From a checkpoint of a small transformer trained on Wikipedia: MLP 1152 squared ReLU, a variant of Muon for these matrices.
Each number is 128 + 32 x the weight over its row's rms, rounded and kept within 0 to 255. Layers, rows and columns count from 0. The size above them is the row's rms in percent of the matrix's.

# layer 6 MLP down (transposed), 1152x192, rms 0.0979, rows 604-639, columns 0-95
size [101 108  96  89 102 101  94  98 105  84  95  94 108 102 104  79  94 103  97 101  99 100 101 109 105  95  89 103 109  96 100  99 105 104  87 102]
[[138 110  51 102 162 117 132 170 125 111 141 102 166 130 174 174 136 154 176 146  96 210  84  79  97 122 176 133 170 159  84 146 150  85 126  73 105 170 140 103 123  86  97  82 116 154 120 159 101 128 121 104 158 105 139 153 101 107 144 154 150 113 165 122 146  94 143  97 160 180 134 130 187  65 142 134 114 135 128  89 158  98 144 145 190 128 131 156 149  87  99 180 162 114 155 194]
 [146 141 129 164 118 114 146 166 174  66 156 123 221  57 124 112 177 140 113 134 110 111 137 158 154 154 140 170 103  98 127 101 105  68 158 118 102 112 110  92 106 143 174 148 111 120  65 157 167  49 128  56 109  93 174 113 167 173 144 112 105  43 133  99 189 114  94 153 131 184 153  93 132 143 127  99 112 155 145 116 155  93 108 124 138  89 153 128  68 124 135 155 125 136 105 167]
 [ 76  82 142  71  98 166 109 150 104  99  64 154 147 135 157 145 125 111 101 175 128 115 102 135 197 129 143 154 122  79 104 102 170 144  34 135 176 133 125 175 152 109 106 108 133 140 129  81 111 138 116 114 127 127 142  93 151 186 151 116 136 179  85  95 118 115 151 139 185 173 146 148 169 111 107 112 128 138 128 135 148 111 104  83  74 102 185  75 109  50 155 144 107 175 150 118]
 [100 151 112 142 113 122 153 152 133 124 144 141 107 156  63 142 102 174 129 153 184 141 123 100 101 131 142 128 141 164 111 121 105 136 124 102 103 120 159 123 107 153 103 144 143  50 211 165 118 124 115  99 165 108 125 140  92 119 131 126 153 206  70  99 166 119 162 131 184 183 119 134  68  89 175 184 143 172 122 133 183  99 171 128 133 193 137 106 168 121 168 140 126 187  94 141]
 [153 110 109 112  68 124 146 122 143 147 131 147 152 124  78 150  68 174 115  99 122  60  99  54 109 133 115  90 136  86 124 144  85 131 141 144 122 122 159 169  64  86  67  89 124 110 123 112  84 124 148  80  78  94 150 137 148 123 174  54 103 125 163 162  83 100 132 118 100 122  80  84 126 115 106 112 170 129 106  80 179 141  84 123 131 136  99 135  71 140 117 137 104 152 131 114]
 [125 146  90 188 105 100  90 187 103 156  93 114 102 175 122 140 157 144 131 133 115 136 142 162 114  87 175 101 125  72 167  87 111  98 126 126 145  85  99 167 148 128 167 156 144 114 174 142 164 147 112 167 170 113 118 107 117 113  86 107 116 112 119 147  94 162 170 136  91 121 140 159 113 100 129  97 103 194 138  82 168 155 148  85 112 134  99 111  80 173  74 176 114 149 159 124]
 [ 97 147 102 116 123 157  97  87 116 196 135 173 176 108 189 135 104  81 179 118 138  82  73 136 112  96 144 138 119 153 157 126 134 191 154 105 106 170 139 152 139 107  91 127 153 129  97  89 124  91  91 105  95  88  70 135  93 136 157 133  68  62 176  63 129  91 126 136 159 164  98 113 147 109 146 146 193  89  86 125 127 121 113 140 134  92 102  89 111 130 165 119 191 148 100 132]
 [140 128 140 149 159 142 124 138 178 176 112 159 128 145 152 137  94 181 114  75 135 169 175 101 166 141 171 122  76  75 120  65 136 113 133 128 170 118 125 100 158 154 107 100 158 110 141 199 114 131  93 121 195 216  92 128  93 132 115 145 111 112 147 156 132 161  43 103 116 177 116 167 163 146 113 181 120 104  93 146 118 143 122  66 132  93 113 104 121  77 159 160 140  87  94  90]
 [106 177 109 142 123 126 135  38 117 118  95 102 129  75 177 130 131 135 125 125 139 166 127 143 128 139 106 118 121 137 126 130 119 125  83  77 114 117 163 146  85 138  93 142 114 151 136 124 223 100  98 131 165 168 170 103 156 109 123  80 101 120 106 131 166 120 104 129 121 201  89 187 100 112 171  99 202 109  70 134 109 143 150 160 130  83 232 100 137 110 130 121 125 172 107 160]
 [121 121 124 132 129 105 146 151 118 131 106 156 172 175 125 137 174 159 120 158 112 132 156 115  83  94  89 114 155 156 205 121 133 141 114  85  81 189  49 155 149 215 148 218 102 139 107 107 118 136  95 108 140 124  67 135 104 108 164 105 154 124 125 155 154 139  66 155 115 138 114  95 127 109 104 112 141 176 105  98 128 115 143 207 122 157  75 158 156  85 157 102 107 152  92 139]
 [152 125 142 157 125  98 146  72 159 127  76  80 163 125 149  92  86 135  49 105  46 155 152 131 149 132 202  88 145 143 125 159 123  92  49  92 156  98  82 133 158 121 164 129 101 104  90 123 172 167 170 156 162  93 130 118  75 135 205 180 130 143  87 147 144  99 119 135 146  84  86 149 165 127 154 138 100 163 150 117 181  85  99 154 101 199 147  98 120 161 112 125 164 126 117  93]
 [107 143 198 129 108 155 155 138  81 155  64  85 157 123 140  86 104 187 105 112 147 127 141 166 100 100 159 101 159 130 112  71  93  88 133  96  81 157 158 152  83 107  81  40 165  75 147 108  84 116 127 140 119 117  79 136 106  53 131 121 108 151 141 126 147 168 115 153  86 176 125 154 151 107 106 137 172 114 101 156 109  90  95  69 149 120 164 132  86  80  77 175 133  66 187 121]
 [143 105 154 166 205 178 145 147  95 166 169 152 133 160  92  74 145 154 118  43 143 159 147 107 149  80  70 191 116 132  75 137 155 169 149  89 112 135 164 162 170  33 104 161 163 142 133 135 161 155 153 112 129 144 190 129 131 152 134 100 134 105 123 154 152 164 128 131 177  81 154 150  68  95 124 152 117 107 112 155 176 136 165 124 103 124 135 106 139  92 162 148 139 138 170 162]
 [152 162 128  98 122 169 146 162  87 199 129  72 105 191 120 120 137 141 173 106 122 141 131 127 115 120  93  80 137  95 160 195 165 121 212  62  86 117 124 107 137 194  93 117 197  63 172 111 127 113 114 126 114 141  68  82 188 107  88 111  84 102 105 122 132  98 106 144 172 171 101 134 134 115 114  90  77  63  97 106 148 121 154 153 100 127 143 143 192  84  78 108  96  97 134 104]
 [107 137  56 143 138 109 196 155 109 103 130 112 139 123 115  82 154 140 130 183 109 154 125 130 120 144 116 130 139 138  90 146 117 113 136 170 135 104 108 131  49 115 144 128  91 156  71 203 101 116 149 154 138 116 121 172 150 133 178 169 131 105  66 156  74 183 151 107  94 107 167  86  80 115 102 145 119  86 174 101 139 177  71  87  96 106 116 161  69 140 123 100 131 146 142 148]
 [118 160 197 153 140 140  87 169 172  96  89 141 139 121 105 105 108 115  91 103 114 155  94 157 118 132 108 169 141 114 189 103 122 113 105 112 119 115 118 183 166  99 142 172 136 135  97 147 107  96 143  81 114 106 127 162 143 140 147 148 118  95 140 143  90 109 132 125  57 114 145 127 107  82 100 108 108 210  87  63 164 105  39 135 130 117 180 104 118 136 145  96 111 175  72 142]
 [168 112  89 145 131 103  99 159 129 157 135 128 135  95 129 154  91  98 103 111  94 113 125 143 172 202 106  97 140 113 166 115 114 120  97 121 137 104 100  75 104 156 117 133 182 151 129 173  82 129 146 161 156  97  52 170 166 132 111 129  85 101 163 174 130 152 222 107 129 103  93 105  99 115 153 115 199 151 106 139 167 149 153 170 134 138  97  53 151  74 201 125 159 152 103 170]
 [158 138 146 134 134  99 144 106 124 169 119 172 151  84  96 140 110 109 100 133 146  69 135 127 157  85 134 128 136 169 101 151  77 128 175 157  62 120 139 150  73 128 116 137 131  86 134 145  98 161 146 174 102 163  68 152 173 106 132 102 117 110 138  61 121 169  70 117 146 137 116 126  94  80 142 217 146  96  77 147 140 155 183 128 154 121  99  87  73  99 118 123 101  93 140 131]
 [116 135  99 116 151  78 115 156 108 154 144 108 186 101 132 130 131 134  43 142 125 159 138 145 125 136 140 192 164 117 179 121 135 187 141 101  78 157 159 147  88 119 101 162 133 170 144 135  91 154 148  82 140 138  82 104  81 164 167 129 104 126  87  94 146  89 116 112 118 138 122  67  88 142 103 135 123 114 130 106 130 161 100 131  66 130  86  73 171 145 115  99  96 168 114 109]
 [101 109 156 151  93 141  75 135 189 153 113 144  96  82 110  97 170  77 159 150 125 129 157 121 139 103 116  98 130 125 165 150 151 133 138 149 112 229  93 178 182 185 100 107 120 125 177 108 172 111 134 130 108 132 131 116 123 133 138 144 174 120 112 179 139 145 107 134  71  94  92 129 136 129 126 137 111 111 177 162 185 108 102 137 128  99 157 138 131 139 141 115 110 100 118 152]
 [157 198 132 149 107 109 240 176 139 107 111  86 143 111 121 154 165 137 118 170  47 100 120 146 104 105 147  87 137 128 131 149  85 166 142 130 106 118 138 110 152 145  91 111 164 121 116 185 131 114 153 124 148 170 169 137 137 124 160 204 165 117 163 152 130 171  87 153 120 118 138 156 149 172 146 143 153 116  92 128 126 185 114 107 127 149 172 142  93  93 132 138 124 178  29 128]
 [ 95 113 153 147 118 145 131  74  79 115 148 112 123 154 147 190 122 167  70 186  98 119 108 148 153 104 158 145 146  85 137 104  95 131 150 152 116 166 190 184 160 133 143 106 120 127 150 156 146 144 203 118 109 161 114 158 190 197  84 173 134 123 178 127 131 184 125 101 137 127 123 120 123 129  80 105 174 110  81 155 112 203  91 109 101  93 116 139 129  43 163 123 112 145 202 130]
 [130 199  83  84 153 138 133 127 102 139 134 101 108 143  65 136  92 161  79 107 108 132 126 145 151  91 108 168 200 115 124 133 107  84 120 169 117  76 150 119  82 145 107 115 141 135 130  98 182 137 103 151 141  35 143 126 103 165 120 111 108 122 201 121 123 172 155 180 196 132 158 158 163 143 155  75 119 172 122 156 170  21  96 124  74 134 143 163 102 141 134 194 142 110  78 100]
 [145 116  88 114  77 167  72 108 100 135 168 164 127  77  67 103 157 109 150 156 148 165  68 147 164 132 123 107 181 125 150 146 101 158 140 154 137 109 138 165 133 103  89 146 134 184 155 165 135 102 179 114 172  84 214 118 122 123 104 114 126 127 136 156  99 154 181 159 176 145  93 121 138 174 104  91  80 165 153 136 108 120 111  95 122 121 212 146 136  81 161  88 160 130 189 115]
 [ 35 168 168 103 117  91 123 119  94 130 164 122 188 157 155 111 137 152 105 140 152  71 109 163 145  85 112 138  93 151 115 109 113  83 131 139 117 121 129 122  87 139 104 146 171 141  99 102 128 133 156 101  75  99 110  91 147 140 145 135   9 112 140 136 111 124 121  90 122 125 146 102  95 147 138 142 121 134 134  96 106  90 141 136  67 189 114  96 118 131 176 167 111  77 129 158]
 [112 137 133 178 103 142 152 140 132 111 158 133 155  88 102  85 152 131 174 139 158 104 133  64 109 190 110 109 132  76  94 126 123 141 109 131 143  96 128 144 125 123 168 173 122 193 158 135 129 121 108 135 124 158 105 124  81  79 141 140 116 165 113  99 185 150 110 177 133  48  96 156 121 121  50 187 170 147 100 148  97 147 148 124 102 156 192 133 121 123 137 180 184  84  83 136]
 [182 162 122 157 191 144  77 169 127 118 125 203 191  99 140 169 122 148  76 146 124 142 162 138 115 137 146 169 110 113 117 107 114  96 130 123  80  95 108  82 112 143 108 140 179 179 106 102 187 236 130 137 148 200 119 172 166  95 160 156 171 144 158 120 145 136  96  93  78 124 139 104 124  80  82 199 151 137 122 158 140 163 143 108 124 148 161 122 156 123 151  59  72 148  59 148]
 [118 169  76 104  74 155 163 120  86 135 149 173 130 162 139  96  80  97 176 148 130 139 145  98 121 136  67 186 164 125 139 162  78  84 123 149 137  64  98 172  68  99  86 147 122 164 134 203 138 135 114 184 144  80 134  81 146 172 116 138 104 117 129 145 158 107 130 134 130 161 104 127 117 131 158 149 124 114 167  93 180 156  73 112 118 182 157 156 113  87 171 102 139 152 116 179]
 [161 111 114 103  42 126 144 112 159 163 121  76 130 103  90 128 193 124 197 112 169  95  65 116  59 124 103 154 160 101 118 125 122 128 141  76 115  91 104 189 139 158 101 112 125 113  82 159 123  91 170 118 171 126 139 142 142 116 150 136 193 103 158  70 129 114 140 183  96 128 128 152 143  64 137 162 129 143 151 133 120 136 119 151 144 129 185 152 141  70 152  65 175 139 145 169]
 [184 101 157 177 115 166 133 142 135 128 119  85  64 123  98  98 135 131  68 131 129 103  77 135  91 121  80  92 120 175 143  97 168  78  84 145 127 151 131 155 168 138 139 103 138 156  80 130 118 113 169  92 156 133 166 108 139 123 109 195 102  96 137 127 121 123 134 184 178 112 125 174 131 130 146 157 133  98 103 134 155 127 153 155 125 155  82 174 164 107 108  54  98  93 174 169]
 [140 124 126 144 105 134 117 152  75  47 138 102 123  50 137 152  72 153 184  97 166 110  86 164 132 172  96 100 119 127 127 153  87 174  84 151 136  60 121 159  79 135 153  92 133 126  72  86 184 146 109 159 152 118 142  69 130 125  88 136 139 163 131 150  84 123 158 157  96 231 109 194 141 107  85 112 165  99 200 135 129  82 127 102 128 133 108 137 113  97 140  84  98  85 129 139]
 [164 133 142 126 168  87 125  39  98 158 166  49 110 183  83  70 146 123 114 149 130 148 106 138 207 151 136 160  90 122 119  99 119 152 121 127 143 134 127 123 122 149 103 118 117 102 120 213 119 124  86 147 124 116 105 148  86 144 140 118  73 115 124 178 107 122 158 127 166 171 113 143 102  37 156 108 136 140  83 126 143 123 140 168 124 196 164 118 174 176 148 142 174 107 111  79]
 [135 131 127 135 172 117  97 120 130 109 116 165 177 112 201  65 159 177 170 102 124 141  86 118  83 150 125 139 167 182 108 102 190 111 135 118 163 152 144 168 150 125 156 125 147 153 139 121 110 104  46 106 132 138  90 105 130 149 142 130 112  97 168 124 131 121 158 183  83 222  98 151 158 118  98  95 174 140 188 120  78 112 140 171 147 137 151 227  66 126 101  89 132 135 133 145]
 [168 168 171 120 151 191 147 160  82 138 153  98 143 160 159 108 123  88 179 204  95  82 190 150 147 131  96 150 134  88 151 103 181 154 121  75 108 137 117 120  87 149 134 205 116 108 103 103 140 151  84  91 136  89  79 154 163 150 191 169 151 114 154 175 140 143 115 106  94 101 147 151 185 135 104 143 140  98 162 133 108 171  96 115 106 132 130 168 155 105 151 146 131 130 103 167]
 [167  74  63  86 139 110  91 145  92 189 156 113 136 119 149 165 160 118 116 105  56 131  74 149 141 120  93 128 129  58 175  66 127 132 133 130  95 118  50 181  89 145 156  78 108 147 146 128 107 118 156 150  97 134  85 133  88  90 106 165  89 121 118 112 111 111 168 135 103 146 107  85  98 108 158  62 160 154 159 117 131  83 197 179 143 116 100 119 116  75 129 163 184 126  72 120]
 [181 155 213 120 156 153  86 148 136 111  46 164  91  76 127 190 121 114 130 131 124  74 100 122 172 142 137  94 148 135 113 149  79 139  85 165  99 119 111 150 166 104 165 166 169 130 133 196 116 167 125 106 175 166 150 134 124 143 120 172 117 192 136 148 126 114 152 155 111 141 134 112 134 165  78 137 113 117 107 153 158 147  92 214 173 127 104 187 110 143  92 165 119 113 129 135]]
# layer 6 MLP up, 1152x192, rms 0.24, rows 605-640, columns 0-95
size [103  87  82  96  99  98  99 115  89  92 102 106 101 105  80 100 108 100  98  92  95 103 109 111  95  90 102 106  93 105 102 107 103  97 102  96]
[[167 137 163 113 159 177 136 167 122 147 182 127 114 117 121 158 156  73 134 164 101 105 167 102 132 138 167  31 169 113 131 140 119 117 174 145  63  86 132 145  97 170 151  78 130  72  73 127 160 122 183 154  70 203 149 154 116 104 111 145  88 142 105 106 156  49 143 140 144 145 123 162  93 122 141 207 163 134 104 120 149 139  94 179 124 153  98 109 101 153 110 126 138 137 151  59]
 [159 103  95 138 109 138 135 151  74 129 153 155 110 101 127 150 162 133 157 138 156 146 128 126 115  62  87 144 128  56  85 110 152 135 137 146 170 166 131 187 122 171  96 131 103  91  82 153  84 167 130 127 112 103 118 131  63 172 100 109 112 158 117 140 170 169 127 116 127 191 118  58 139 114 133 208 164 141  86 110 140 105 127  89 181 149 144  90  99 128  77 105 117 157 161 140]
 [128 124 147 144 149 187 144 192 146 122 101 125 112 105 141 142 141 163  83 150 156 140 156  77 171 128 112 128 184  91  72  92 159 118 112 132 144 123 171 152  88  89 129 126 178 126 163 122 111 132 150 141  94 127 168 131 161 194 136 160 151 115 118 105 146 135 140 143 168  37 191 138 167 122 143  77 149 120  97 176 130 149  61 143  99  84 133  52 159 105  92 140 124  95 132 134]
 [ 38 166  69 168 118  85 162  76 159 134 109 130 209 147 155  63 134 136 130 111 128  97 116 147 199 128 124 156 156 135 152 108 151 145 156  53 170 154 138 111 156 128 131 163 157  94 109 185  92 134  91  69 100 152 109 150 131 150 145 201 148 132 132 123 150 100 120 116 112 162 171 141 169  80 126 124 118 129 171 137 101  67 169 132 131 119 114 109 139 142 117 129 222 106 124 128]
 [ 43 149  98 128 109 109 121 179 150 151  67 161 112 143 153 147  97 106 117 165 151 146 129 105 116 117 119 160 101  86 129 127 129  80  87 122 114  58 101  98 117 144 152 123 128  83 141 108 138 142 121 140 163 130 135 168 129  99 180  92 110 143  91 106  69 143 198 139 148  67 143  85  76  74 131  88 170 103 129 179 145 113 144 134 184 136 131 122 113 128 122 125 119 154 162 146]
 [101 157 104 187 150  98 129 136 126 189 107 149 101 140  95 197 137 150 118 147 128 166 162  98 129 122 154 156 166 116 146 114  45 121 144 113 133  75  45 153 126  79  81 166 173 164  93 159 124  77 103 106 105 110 144 123 112 135 149 120 164  99  82 158 195 108 137 213 158 123 100 128 116 142 166 102 118  67 171 142 163 152 135  90  97 160 170 144 139  76 145 169 103 169 130 139]
 [116 120  99 194 127  66 137 162  90  83  88 137 166 127 107 113 144  95 107 137 131 120 133 158  97 116  92 161 105 121 130 106 115 128 134 123 121 115 104 108  96 157 143 153 104 118 180 103 166  91 160 182 128 138 138 155 184  72 106  87 129  86 100 126 168 165 127 155 112  95 136 117 143 101 116 143 144  95 159 156 137 151 155 122 124 148 108  82 169 195 135  85 179 124 159 166]
 [122 124 130 199 118  59 166 108 160 155 128 137 124 104 180  91  95 118  66 102 150 150 122  72 113 185 104 134 137  99 139 197 113 148 138  82 135 147 110 109 127 141 122 167 116 205 132 165 136 118 116 180  80 141 120 137 140  85  39  66  79 113  91  95 103 154 100 187 205 124  83 144 137 138 136 105 173 152 118 127 152 172 160 117 158 114 113 155 168 154 154  96 156 144 133 150]
 [186 163 200 150 178 126 153 133 152 144  69 195 105 121 152 120 155 165 151 156 154 133 140 131  83  91  99 100 173 103 112 155  90 125 131 107 158 113  82 139 162  81 120 127 193 172 138 132  91 140 133 165  72 135 129 105 119 185  60 124 141 107 123 140 200 147 115 108 131  45 142 120 110 137 149 107  92 150  71 119 166 128 156 206 117 116 120 121 153 101 156 100 105 102 109 138]
 [121 140 109  67 136 151 151  96  87  92 117 123 159 127  71 163 129 178 145 135 151 144 171 138 119 103 154  89 127 115  86  95 137 135 151 124 137 124 128 153 130 125 120 109 154 184 176 112  98 111 127  88 116 151 152 144  95 131  60 117 107 142  91 163 170 101  89 160 115 134 107  62 127 124  95 126 137  87 145  97 157 157  74 219 151 118 104 146 143 121 154 154 146 135 184  68]
 [203 107 171 122 117 115 116 141 120 130  97 119  55 102 146 113  91 131 168 124 146 128 138 160 137 132 139 122 171 142 121 128 131 140 120 146 138 143 158 134 176 124 167 135  73 116 134 144 127 136 104 118 129 107 141 142 162 154 127 126 124  78 134  91 138 138 112 128  93 138  93 144 123 148  69 118 170  47 180 149 119 120 120  92 144 160  78 147 112 173 124  83 142 137  67 222]
 [192 169 126 125 131 151  94 141 107  89 119 121 106 127  96 148 140 151 111  96 118  78  98 107 127 118 137  79 165 141 114 128 101 120 179 126  81 112 148  97 113 172 121  98 167  72 140  94 100 112  50 110 144 148  65 122 103 125 130 117 125 152 119 119 133 113 107 121 101 126 142 146 179 120  85 178 135  98 113 187  51 150  76 133  95 169 110 139 108 117  41 120 145  73 150  94]
 [116 201  98 119 110 128 163 136  67  60 147 118 115 158  90 132 138 137  71 176 136  70  82  99 173  79 130 120 133 149 196 165 142 140 135 120 120 105 131  80 166 111 141 105  91 141 110 108  96  97 147 134 118 141  18 181 138 190 102 123 102 118 117 142  77 157  78  74 124 134 146 160 124  98 137 204 113  87 139 140 155  96 170 172 138 131 164 154 172  79 156 117 110 144 155 152]
 [ 94 182 141 140 135 116 115 158  98 116  82 129 128 166 119 141 126 137 118  95 148 157 125 161 164  86 142 112 151 128 151 142 104 138 152  89  59 127 138 106 159 154 204 161 109 168 148 151 209 117 162 154 118  84 167  74 200 135 121 134  90  91 123 126 134 167  75 144 137 149 140  88 207 122 100 131 121 102 118 149 113 107 120 155 166  49 114 157 128 165 120  69  92 115 116  96]
 [177  70 105 145  95  94 166 116 138 111 141 142  93 123 120 120 145 135  86 130 137 149 128 121 128 165  89 104 146  62 121 162  98 152 137 122 127 110 170  82 177  99 136  89 148  81 129 138 190 133 142 156 113 144 134 118  86  90 129 172 185 177 117 159 113 163 146 154 121 105 160 104 194 125 123 101  94 158 135 171 108  73 135 130  99 160 126 124 134 152 146 112 144 125  55 110]
 [ 54 185 129 117 111 155 134 144  79 104 155 163 123 119  69  88 162 157 118  85 125 132 135 151 121 123 157 156 114  92 165 113  84 138 150 131 138 106  87 163  78 139 154 148  99  41 115 121 111 149 137 124 152 130 118 112  90 168 167 159 136  95 159 119 162 178 103 122  90 153 104 114 153 174 112 157 152 116 112  88  87 170 139  84 147 147 123 126 151 167  92 104  77 130 161  78]
 [113 161 163 152  95 109 174 156 145 125 152 151 141 203 130 114 132  91  89 130 178 172 137 151  98 121 135 153  87 126 147  83 124 190 128 136 150 183 118 129 128 127 162  35 156  89 102 134 116 116  86 128 102 193 128 103  90 121 153 107 199 159  99 122 158 147  84 133 136 104 150 134 165 141 132 163 132  94 125 169 151  75 129 108 106  90 143 165 125 144 129  37 158 151 130 142]
 [104 118 128 143 136 116 129 113 155 120 134 129 119 212 135 141 104 145 103 103 167 190  94  96  97 125 115 172 127 127 123 113 103 125 154 153 192 153 108 111 134 149  96 131  69  97 164 145 115 182 104  82 100  85 108 134  70 131 115  76 162  69 184  81 167 137 140 179 106  92 110 127 168 187 193 150 170  84 122 127  98 114 140 143 133 153 130 136 110 146 129  65 167 136 154  84]
 [108 139 125 107 157 136 108 168 114 136 148 154  99 138 162 117 101 200 181 156 233 148 193 118  98 193  83  90 179 140 143 134 146 150  92 145  93 122  55 144  96 195  93 131  97 127 153  97 160  96 126 111 150 148 127 106 168 123 131 147  86 122 126 126  67 101 163 102  87 102 106 113 127  81  98  97  85 110 180 105 120 158 180 115 176 136 116 204 175  93 172 209 133  98 136 174]
 [137  51 164 156 100 134 118  83  87 151 169  85 145 131 158  90 118 153  98 158 204  83 138 176 103 159  99 130 142 144 137 107 159 171 102  51 139  92 155 141 146  87 155 134 104 106 169  83 124  86 128 157 135 127 103 164 165 142  90 146 149 113 125  94 104  95 177 102  98 136 114  75  88 124 144 134 184 110 160 134  56 131 183 172 105 165  76 104  98 118  99 109 156 126 128 156]
 [149 115 142 142 159 150 170 150 135 112 119 134 134 162 126 103  68 109 126 117 159 152 164  98 115 143 123 130 131 175  96 165  84  92 126 111 139 101 100 169 116 152 102 204 110 142  59  78 132  58 102 103  84 163 105  72 161 103 126 107  87 131  96  90 112 132  97 117 156 143 145 160 158  94  67 108 127 164 140 105  99 117 119  99 155 126  97 186 127 173 109 156 153  96  69 150]
 [110 123 136 132 140 207 139  89  91 102 134 148 101 150 109 130 113 109  89 136 125 139 121 100 157 152 104 108 100 162  82  84 145 163 109 139 105 108 113  98 127 130 143 143 114 101 123 121 168 113 184 102 135 161  38 137  90 130 148 129  93 188 108  93 132 113 166 110  92 159 117  67 107  68 116 149 105 119 115  75  81 111 112 134 110 144 168 150  80 144 139 194 152 132  89 134]
 [136 119 136 140 121 117 126 133 164 177 119 139 111  99 131 172 110 163 163 103 140 146 138 126 138 103 119 109 104 152 189 167 107 115  89 162  38 121  77  94 134 111 176 128 155 109 125  68 161 104  95 131  80  69 110 126  96 136 102 100 140  88 126 170 122 104 186  96 188 139 134 112 115 143 150 137 118 155 165 141 119  58  94 191 131 146 121 123 161 111 193 121 176 117 106 161]
 [160 124 127 166 137  73 213 107 163 153 107 134 124 151  62 129 128 101 202 125 116 107 129 140 180 167 101  87 209 125 106  71  75 136  28 144 123 101  99 166 101 135 121 157  82  92 161 157  92 145 127 132  84 172 150 117 138 117 154 103 126 111 155 120 130 139 158 171 110 104 134 103 147 121 160 112 115 105  92 124 128 141 209 107 129 158  75 117 139 119  95 140  96 103 165 120]
 [173 158 120 137 132 129 178 133  41 125  93  95 125 116 143  98 202 133 134  84 153 198 164 171 148 132 151 148 158 159 124 117 142 151 130 150 101 127 168 117 129 202  61  91 116  83 132 192  75 147 168 167  86 145 121  72 136 124 143 121 154 149 180 128  91 115 138 136 145 111 138 128 150 108 110 123 139  88 154 120 104 117 135  92 123 139  87 142 107 116 134 174 142 136 110  50]
 [125 159 180 140 103 152  85 130 111 120 155 105 144  65 158  75 158 188 159 167 132  83 170 159 116 140 127 171 127 126 149 150  80 137 169 143 175  76  77 115 118  85 122 182 140 129 151 114  85 130 127 167  92 174 141 118 199 208 107  87 113 143 122 138 204 123 139 119  65 112 121  60 101 135 139 149  80  61  60 114 158 133 146 123 159  56 149  97 119 147 135 109 133  84 162  75]
 [ 59 158 130 174  71 142 126 123 145  57 157 141 135 124  96 119 108 114 123 154  92 165  52 142 112  42 111 192 104 142 127 136 134  92 131 135 152  94 117 133 132 158 103 100 126  84 125 139 146 107  89 171 137 184 124 148 159 154  75 197 125 129 146  94 188 149  68 125 144 101 113 131 147 140 178 118 160 143 109 134 134 129 195 110 171  87 108 169 152 120  87 176 166  92 109 113]
 [238 121  98 132 211 167 125 129 154 168 134 118 115 154 111 185 110  65  73  81 117 142 171  96 116 113 147 130 169 188 156 136  73 150 150 170 170 148 126 137 107 147  78  94 151 132 114 140 122 143 164 130 152 170 123 135 174  77 165  81 110 107 102 104 140 157 139 135  65 119 138 177 124 155 171 186 122 102 112 160  86 161 117 100 135 146  98  92  31 130 152 152 143 120 122 149]
 [124 164 195  96 165 138  98 107 119 161 187 140 123 164  72 122 147 120 133 144 188 128  83 149 121 103 149 103 147 136 119 165 126 121 125  70 104  86 137  92 150 170 152 129 125 189  87 127  77 110 137 185 103 148  79 207 108 173 107 137 153 125 189 180  75 136 123 103 141 135 132 115  77  85 133  94 111 114 178 118 108 102 116 170  94 102 108 132 130  63 180 151 163  59 149  63]
 [147 154 135 118 173 150 180 122  86 179 113 112 148 128  97 114 105 130 149 116  84 153 103 122 142 116 121 117  91 159 161 178 121 179 111 149 156 149  74 138  88  78  90 161 153 143 171  31 102  95 133  93 132 170 155 126 160 120 146 106  53 117 173  52 169 192 133  93 125 120  75 109 115  84  80 103 104 137  56 110 174 102  94 134 153  87  82 139  68 197  97 131 152 183 137 134]
 [124 116 170 176 102 172 165 146 148 125 113 175 128 178 149 136 125 133  61 119 112 126 163 123  75 156 111  86 134 134 141 114  88 121 142  96 148 123 134  96 173  82 139  78 144  96 104  97 100  71 146  93 134 116  97  83 152 108  98 130 136 162 108 107 149 142 143 141 168  36 124 125 148 173 139 127 126 141 151 140  97 147 121  78  53 137 161 141 116 178 143 208 125 146 193 212]
 [146 145 154 161 141 170  92 103 109 179 163 122 171 151 114 162 156 157 149  75 156 168 168 143 161 206  94 117 144 127 109 135 118 177 114 169 114 137 181 142 150  91 156 176 114 179  91 103 191 131  92 140 127 142 133 164 121 129 146  89 125 146 149  91 158 181 127 188  96 157 113 113 145 114 103 150  88 170 178 154  68 133 151 135 163 108 110 145 133 123 137 125 159  93 109 105]
 [ 80 169 126 156 148 168 175 175 110 103 105 128 102  68 117 182 155 121 133 166  88 121 129 121 114 108  77  80 185 138  98  84 115  76 148 123 126  73  58 147 156 102 120 110 124 145 117 105 123  86 133 145 157 136 145 164 129  85 179  86 160 135 140  67 138 113 125 141 166 147 132 145 200 108 143 139 117 125  84 151 155 152 146  96 167 196  53 106 124 144 113 158 121 114 180 136]
 [153 121 144 101 150 149  59 105 110 188 103 120 122  88 155 134 173 148 187 136 119  34  85 157 129  93  96 112 168  45 123 139 139 127 153 134 167  79  69 140 108 132 104 129 125 100 135 138  90 140 149 177 104  76 114 118 115 107  79 134 141 111 112  27 182 132 131 168  36 105 125 130 138 164 130 138 114 111 117 113 133 140 171 138  87  78 137 157 121 153 133  91 198 162 131  76]
 [129 142 145 206  76 144 159 119 127 160  53 121 168 113 122 105  90  78  83 153 126 127 155 138  97 110 179 114 143  97 149 109  80 191 115 149 138 186 190  52 141 114 118 193 153 135 147 145 134 133 112 142 168  49 152 215  69  63 114  90 148 141 167 125 128 118 196 127 156  86  98 100 196 117 152  94 138  92 146 158 115 149  96 108 129 109  98 134 145 102 144 148 148 108 164 124]
 [104 114 175 137  92 109 161 108  76  96 102 142  92 152 204 183 100 156 136 171  96 138 126 156 105 127  91 118 146 121 129 135 170 130 104 136 158  92 131 113 180 190 165  76  76  56 108  82 142 150 140 154 168 116 161  90 169 168 116  94 128 187 135  91 105 109 164 162  75 130  87 145 107 118 110 115 170 111 165  73 164 133 116 122 124 118 141 151  83 194 138 204 128 129 126 157]]